Each number is 500 + 25 x the weight over its row's rms, rounded and kept within 0 to 999. Layers, rows and columns count from 0. Numbers have three digits each. The size before them is the row's rms in percent of the matrix's.

# down: layer 3 MLP down (transposed), 2048x512, rms 0.068, rows 1367-1383, columns 128-255
# gate: layer 3 MLP gate, 2048x512, rms 0.0516, rows 1368-1383, columns 128-255
# up: layer 3 MLP up, 2048x512, rms 0.0524, rows 1368-1383, columns 128-255
down1367 101:488498487490530480475480469483520499478516542543528503534473522494488516523508517507519457512476523522469471453531469486512483505537516506495470517484482485478491492490503511513523527475477482483525493507515502483524481493491488485505459477529537498493505516466471508517517511528480496457478496464474501456503519518496538494461506499470535520498474517551469506531511460477535511481511
gate1368 103:480484523505494500477513522513484466542470521486516552504472528487534439509498508517481498540493500506511495506498526470505476511486481500523530551470514549523497505533480442504506469475521512513498448505484486481493538555535457498532535495501463526527554503487469507488506526490529441506568516483489471519539547499494505477480503520492482507489516479462485493489513505504516483497526
up1368 103:504496495482488472485511480478521472505489481523510496486519556528449507519510509484460462521494519509466513519480541519490528492511464522521529489508533453441550548496487471536489541530516484464539499493576492532477506520504539459532470513501488487484534483494542506478521490499480506525467536527517545498511504473521514481497512520542501487475472480509506496521517478520519480494515
down1368 097:502515493529469510495532494479468501483556507531527512513479503472498506443521484498484513478501473500490499529524517499497502499537523526465515541457521444467489484524505488442509498474474488445529528489503523478508533511493515519525477483485523503504502487534510504487533499485477479496493471513503555510474481495451479560480515509479452504516497468496529504482535438519474508512468
gate1369 099:497475503512510470479492480493465464536504508507476489455497505502485490501515463493482492490493511479515475503519503518527491544501525501486449516515506477457541464536483507500498474509481487510498492432506473501486531520507503538494498546519489532487493537509510495517473532515514539463547493474501510470495503523493506499531509500483512538483504474517511543536512513499464523504444
up1369 102:517515487506528513516519506529529481515507499488507492490493505498512524536479508500474509495452490523467495509447504476500497509480472474510495507497516544526445518496529499527541502475494514532500493454497512510518516502481502512444547504484512491498473452479476563480515524486494493485502519523551503571509497532481484525502500495505483479511453539495507519504499503482514493522523
down1369 103:512484450514493489529514454469528504516467490456474499455466526460520531530478507522500482503500508492509478524476473468526506538479464527474499483487482536493496517534503534487490512515555495546441472466501465516505538486525499535563483530471491489493512552484501508511523454518461539498512529502466464500442478530504505532486470470485506516484483485498504469476543512505524506517437
gate1370 104:523499514489498492489486527542486516507512529492530527491498466489511498487503518480510497500458547520459524482456513507490456511514494531503497477512493513555491459571471501453484483505522494472528513480563534492489489550497547508552477488508513540490505499509540477474456475490524509489459481534570453518511518562538479514499531479516483459456546472491477519522496505498467520489523
up1370 102:476529488496538495540466512518470503497509496523437483476472501506479489525493490508533503515504504523574524521517489459492485517491550533499449488520527514450525454510512447540524496530517534530506514463502444504473505500508485503478481476508497497487526511533473436465534512508471434446486556504476516485464492506477522466494470495460497506519498524531527538459506487489526488503533
down1370 100:492474524471453473554536517521449526498536513509517473515512514533488471501503517464498497518534526495459443503486508459516518533512520545516495537467504469484503515545480531515474509510507452515523576470498544462493478487529507483491498518504513480517430473471475516491495514504532478474489512504534570504516499509504536524449514479449490551493507499521499520540492522548516514455519
gate1371 103:487494521528460549486508493474503520498496503466544489510452508517482507517476510446468528492540481516552527460501503472516514468511547475503508521479442477523495512533463520525497489461506515481464492513483453496493506480527510477510459491520545540501522457544491486490521538501504492476535499528503520463557479518513456507473512512518476472476462502524525536521469468480510505503471
up1371 101:524525467522501476501518496536460454500483502471552486513505498457507473547493523495418491479513472524523541508495482516489533521467506466487511499504467480545468563518467474454519524489522531526501533495507473474497504460522522483491523462460550529505465509480497518492476480476454504478495512480516496429513478517549534524515538563472507477516513480493522482510517501526502463499479
down1371 102:467451536487476545531494506472500480518518499484517491504530500500505511534511471479450498525514474482459469522491480503502517515483473519500491532455462464522476483489488491527454505456493513492563471549531517470483514483518478446493476502536551512512492484517469472488515481513510506489500487510479537484536507474530509534489506538515500511521498491427490537528515503488456531553525
gate1372 117:495497519489490549513531497508424492471489465546520514526471488494470446495496476459496502493448521512512522481516514481563500479488485467501528459514479481501455534469502523503502451455521500509473459484475458524525492512450554499515454515526445535524458485493507509479482476501537490523495503499525491483498457525568506472523458472505489526476529471474540498524513453500538482461525
up1372 111:482469506531523486497487505481491500502507512474499498461514534480502576525509542523506509499475505465489459472513483510489553450520486504513508535503511489480535485519498478488499500501501475488472483502527536476430491522499463506483532499486531509481494518525483495494502489515515512465509471491483489498490500473467512519527523499479531537518499500509474480520507564521450505516489
down1372 094:479528491530498515503471486485521501499463498517524504531514470528532513499478465518534518488480467480515508521499531480500466529499469495475521551517452491498483504492506493510512488499474454501481477478492481541480503496506510498486484515498529515508524503502451475445473483496500545488441510526523489494549511466492449530486486523528492472502487468492514453523491504491499446503499
gate1373 104:533470524512503525497572452476499529471544508468511449514470518489514463524496531546502464494462491505447548511536518502496479471463516513467472476470493521487481463478479489499533498529531500500442489454535511500501481459506500450502499461456498496540471550453514511480484497528454492479484470543501486487507481457508491468524518495483479508513510436494506482513533493532488510496449
up1373 102:513550480529462536507499491488502542524480496484448504539532502484513490497442514475503546513479506553526453482517491522502511550524495518459494511518457536500489489515508510503520464497466487432519482476503524528491473467487476478487509461506495479522482550483502507517502504510509538487533442485477559478498506472484484547519472516491512512481453439562468505468470537482510475532508
down1373 101:493480505516535518566496540528513486501510509462550501501516540470519476483484511475492513520512481468476506557519466512442522527529556530492485472519477493542448512534426480491512431521475503509524522478499488497470519495489481507526514468507515475529467482489499528535535515494503546490528515486476533491524506529462484521516454534540477519493524475526480537513475487493507522503528
gate1374 105:547516499487548474532503479502478467511489512483444462466509512460497529507508480534504556456487451477496500512487513524489514536496557531482474531511519490488512520478458492489556501501526524515505461482497481504560497556529492515445485529535417538477491507482476496536532500486519513513516510516489477484495483501462537479504472462496516515557506469519511457464531451521520475515508
up1374 100:461509486511459465477503503505498485506498504492522507507484525512529473508481480525509503511534532524490452544480534505490475507521483520514546502491499465482526477531478525482470469506541420483500593519535467525543509469497485496502500490487523470548497480531489503473509489543485495468492517460528484489518509509484525486537482468500496486515477493469470458488536512492504499475525
down1374 104:506511519493511467453524517484551459507465469525506472494502506478494496519488520505506508516533505498478472545521518515482530506535491478537506499495539489499490550509482505488506497463514461498496498499516516476508477529533460499452515489486500468506521467498505500453495479502478484504508497473501515511497479481460519478555504483524487525514445495495472492457532497489473495513511
gate1375 103:516481467488505472534456491516504540533510489514500448484488518506504521474513484550455510552515508522509467536511512495508488488448492467552552504492475505485524464510470519512455508491537521519502512513494468492509473525496534521527502508507494478498573503505517504504503490483468540485522553492500462541572485520500506516500490536512488513544515490523494572485526505502474476471468
up1375 094:479529524524487507503515499516544477496506532480497484509490479492468498516534536476534540479488467507529526472466523506491532482486487490520458507476535501459485453511510477493527555501474486481498481509490536546517496524532528522469486503527515531507482515517522503479547471466485486490456487554518491501439500513514499470535486412501510504504522528512486509494498511507522541488510
down1375 106:503488502519474508512479527489520499514520526463499499480494508557500495463482485498525517524453507492482470520564494516520505505500502527523509509488504489459486492498479498497556500486524490495487512491503514449482463525462503504493509510519495490539545522509462487465519477459467547487528529497473544503515514477470503479516545483495470451482506499511477463444478510537496505501453
gate1376 105:515502482546513498498518500510518482510522525475511484515506499522455439504540520462521463476433480555494495516442568440526482516483542462534493502464522512516478506465467516514537480475493514526500501484536517508511493493503487490486487487468514494491480492503531493448491544524501526502534495502522521446503543537551508513505532514495476504464522467515497488490506538482504473509502
up1376 105:488547517482546477487465542503523502499462541489528475507473537516497506533455514500512490501500502530495488539512493517533498478522530526509513499511557522501561503473490499482480519463557491484502538500503485484503506490508515505509487507553523461526477546501487530500518524440508505512499440468505462475478486522476465496513549518478535525525554453527540499499523508512492505502502
down1376 110:491511516519521548520464478512457482480547504492523516486479487456497524519487527499514469489455542508521538505509476474485540518496488532516488484526526487522489496499495484521518524516517521489487508518504510507499511522484483481460482522473417518504499532481494495517492474488478550504521498506505498472503505487483557478462466506527515482541531471495501465453502484493523478464526
gate1377 094:538487511494504466467518492493457505469528500501472515515493493501480515522494507494499469546504541497484552500522507516534461497525545472510509499522509521530481498535467504495505485485526507478521528445517480470527456479503448506489512510496543509481514512523514513511539506521505520506499478513497464519502480498506536480488457461476515522519545475507493488491498485468510487516528
up1377 093:511494529535554493492540526509509531519522514531499487518511539486502501509488507482480510502487511441461536513515467461502500503537492509554499490520505461529492509512503450517517490531487498498516499508468492477507537484514495485558517502500535484482509549498515467515495539532498505535553489531503525507489477507486498465484512454476495505451512494536520465481536536466545529510465
down1377 084:516481526489469493478493503507508501539495496514485523488509504482489501426478530516489496499488498502493517470497503497486500471500522546480494519520508463488522484485456491500538511511492496534505524481466509517510501489480505497486535482507499489499499541488517519495499519494502486500514501519481446484469517497520417535508487500511434475532515488530507522496506488525475521478500
gate1378 099:514550488505525486528506484485471487512511516490497556516482493466463510510499493540487496542535482466525464499472510537527500569518472520521463478510519523512472495524493493467548475528483515457461520531514546477517479531504550491521530478494535535517483510490493544481473488531496491504477552529507518494560507469534459485509490472508462466522505485495539525518545496500520478521477
up1378 103:432514540524496498520539481464468492532498501514533453545455489484486537490521535499485540507490469450524503488502488506489554482487478483547497525498483452537495477473496472492496483479510488495527502496499511548513493481470542525447501454511514487486476518526536532484482489508534528531497522475505477466482464525493508554462509530502492475525500497525462502508444545506483499487500
down1378 100:521492460472517480466512479488462514546517544476488499472486473440545498482521486502543485473468496491512538483504505536502468512544494557493510468470486498503472471491501481495477495475509512476500470496544528479536485562433525544508508521473535450500436539475474512537525489503488472548503524519516510466471468479515515513501515521491506522499529475489497502488486520463501475506487
gate1379 107:524517533504497507519530496523474491510492489510511548502495509501502514494520478489486526513514469504480520507444498499547505508519517468480503486506545494514496510522510472513443516500527508505480503494493514493482528468537499465503497513496541484461488493505510502525478510506545485485513470479489499493489500507481476487476516503487483474507535514471560470508491534517496474497505
up1379 101:507495547474518553526494478501524563527476490441477454564510461541505478511513517511557478549521537530456504502512494531436490482512516521505512485513490521473503512512526487500520526449480460539474508493530517521490458513451501521474527504477500495515507469510503467511490512472463489496486482510482518505519517508468535485544459538484485462493463510516512527503490489489483504508517
down1379 106:529528510472505470506571531506465535495554474474443494511500525538497497524487499463509479498481463501453455499502490476510518523510490505502506485490529505508489515507453555483493516531477507509496514515543499483476513510478497525514492498458478517520518497527475501458468491532529495487526462543504546485529512517480488516502523520453487518508529513518494514496497487512502489492521
gate1380 095:499435484523522446521501493516487526497511506475480499465526472497544545505485449478493483499486548512488476464508483555446455473510512515460502481426486492490495501503490470499509511499471499559512495559523510469521508521519478486515549556518511456481499514476516512506540534527512507499509509476472506514462506480489497520467539492540513503501510478508517494549515505524493505512469
up1380 093:532542510484475507525499466517502500486497507497553511519495507516482452462489518505486493519471485494492480475506514488481518478490483499508508493521507484493558444518464498488504519501508485470522462456524455504499498533472501476506499465475507498511551513496502540541518458489517498485535474498478452464556480547483502479528441513477470523531544488465546513492459514530499485499504
down1380 092:475454442556512503511512509517502463550483485491509472512505465530542516515510513498476531514483521496515492478499473508493473518540535521501523472485449500511489521489511469515473528520520556492484461532565485504504507520502462546482486499514499507473537503503525458502512471478480502508515477458491470516452492468543504529515551538482487498466458498530545487563522499509515550517502
gate1381 102:478518475511442536552481503514477496547548497511508534475489460481528445502515477503483521506510490490511469484510483539458490494501438447483505527509521516504515468522485542497510512490512464491479463530481506470505540534490511488495533439461492494487482514530495444500522494489489485459499493501509498526510479518524471515522550471483506493472474542518539507493497524511496533511466
up1381 099:500494490517502499484497482553507486480506473493494523524456493501436485501459491496506493538518530528520488520515470512541515507501501476510497486521499458491470531465475539539540525504507524477503478483528518520526525534468492464491458517506515483556524507494553509476566512502456503530514473504465503469495473482531532494486498548488487452479523526488514510501527465522491479483515
down1381 100:481487503531518507512501504504509514485477521494497474509522495487535504489494543493472484529502498495486481503492544545508538486503504505521498497494496518511500539532481481488463559552551493522508510481517504485438477504515528583496514496481462476497477497486517463529488519499477541509529528477490516494498501514498505518526521502478497493475539457500481491497515544509504502470529
gate1382 115:471508544490495494545470538486498520467510547539514495514539510446475536519480498553478475458487473494469508480482528484477484508514543492466487478510519514504525516469509483489488508464511540512511505547511475516498498473432506492453480491477501485479493493505536516507484487500438500485516522467509478473453445482494530427534498521507446484508470505515510480479517522482486540436473
up1382 108:499491492504480472496542555503481521517522507495515494496536499482474538545521497523535494511498496486505507527489533522492506511539463535538521547500495510478490469463493478509514453480505510501566520527475501506513499528485507494480526444521488512518529489541539529498487466471518542490496494550483496480468487481527520479530499492566444494487471496480545485512530555485457530503516
down1382 102:459501497517525565479526489509523479497515498507482490485467472536518505457525489492455510463502477471546498510501486498539499469515477486467448492518477482555481470475505504498483491523458512474487503513546548523544504496538509545531475478521497539496504525484491504493524495549495567470524481500494504441506506506482504548523492496504550493507563519502473552497525489519522463509537
gate1383 095:452476493470488517508455468520485505526481497483499492492520521507480462514496502498486503512470436503490503528509500526473545475505522522470485526538523511516528527518461520511497510466482503515519513501496514522503468476523518525479491508492453493504476492528528487503481506519478544498492528511476552480537541514552537495496490476463487512560478483493476460493535480503524551476535
up1383 096:502487504556509516515480494534509494492512497500519516519496556463488513496503484516467502532529486484527512524501521554487536475531521523484447496511490466485502508517511482507523513530507509510535502558483492488559508470464510490493479464470434524524536507501537480534538486514492513554509506533466510539544503507538505469515473489479540497520475495502485463466506524483527500487495
down1383 095:496488484506515515536484467487509492498481446459490516450520505510529495481480517480481468513519467523502541464514500533466513509491510529485490502482513522495486478520482531515492511542507511480528529486518488496478532475521486499520473502435505547503479499478468530470525475483509471432510423462509545442486552504525501511500464523496514475485481503555578507516506527492514532516492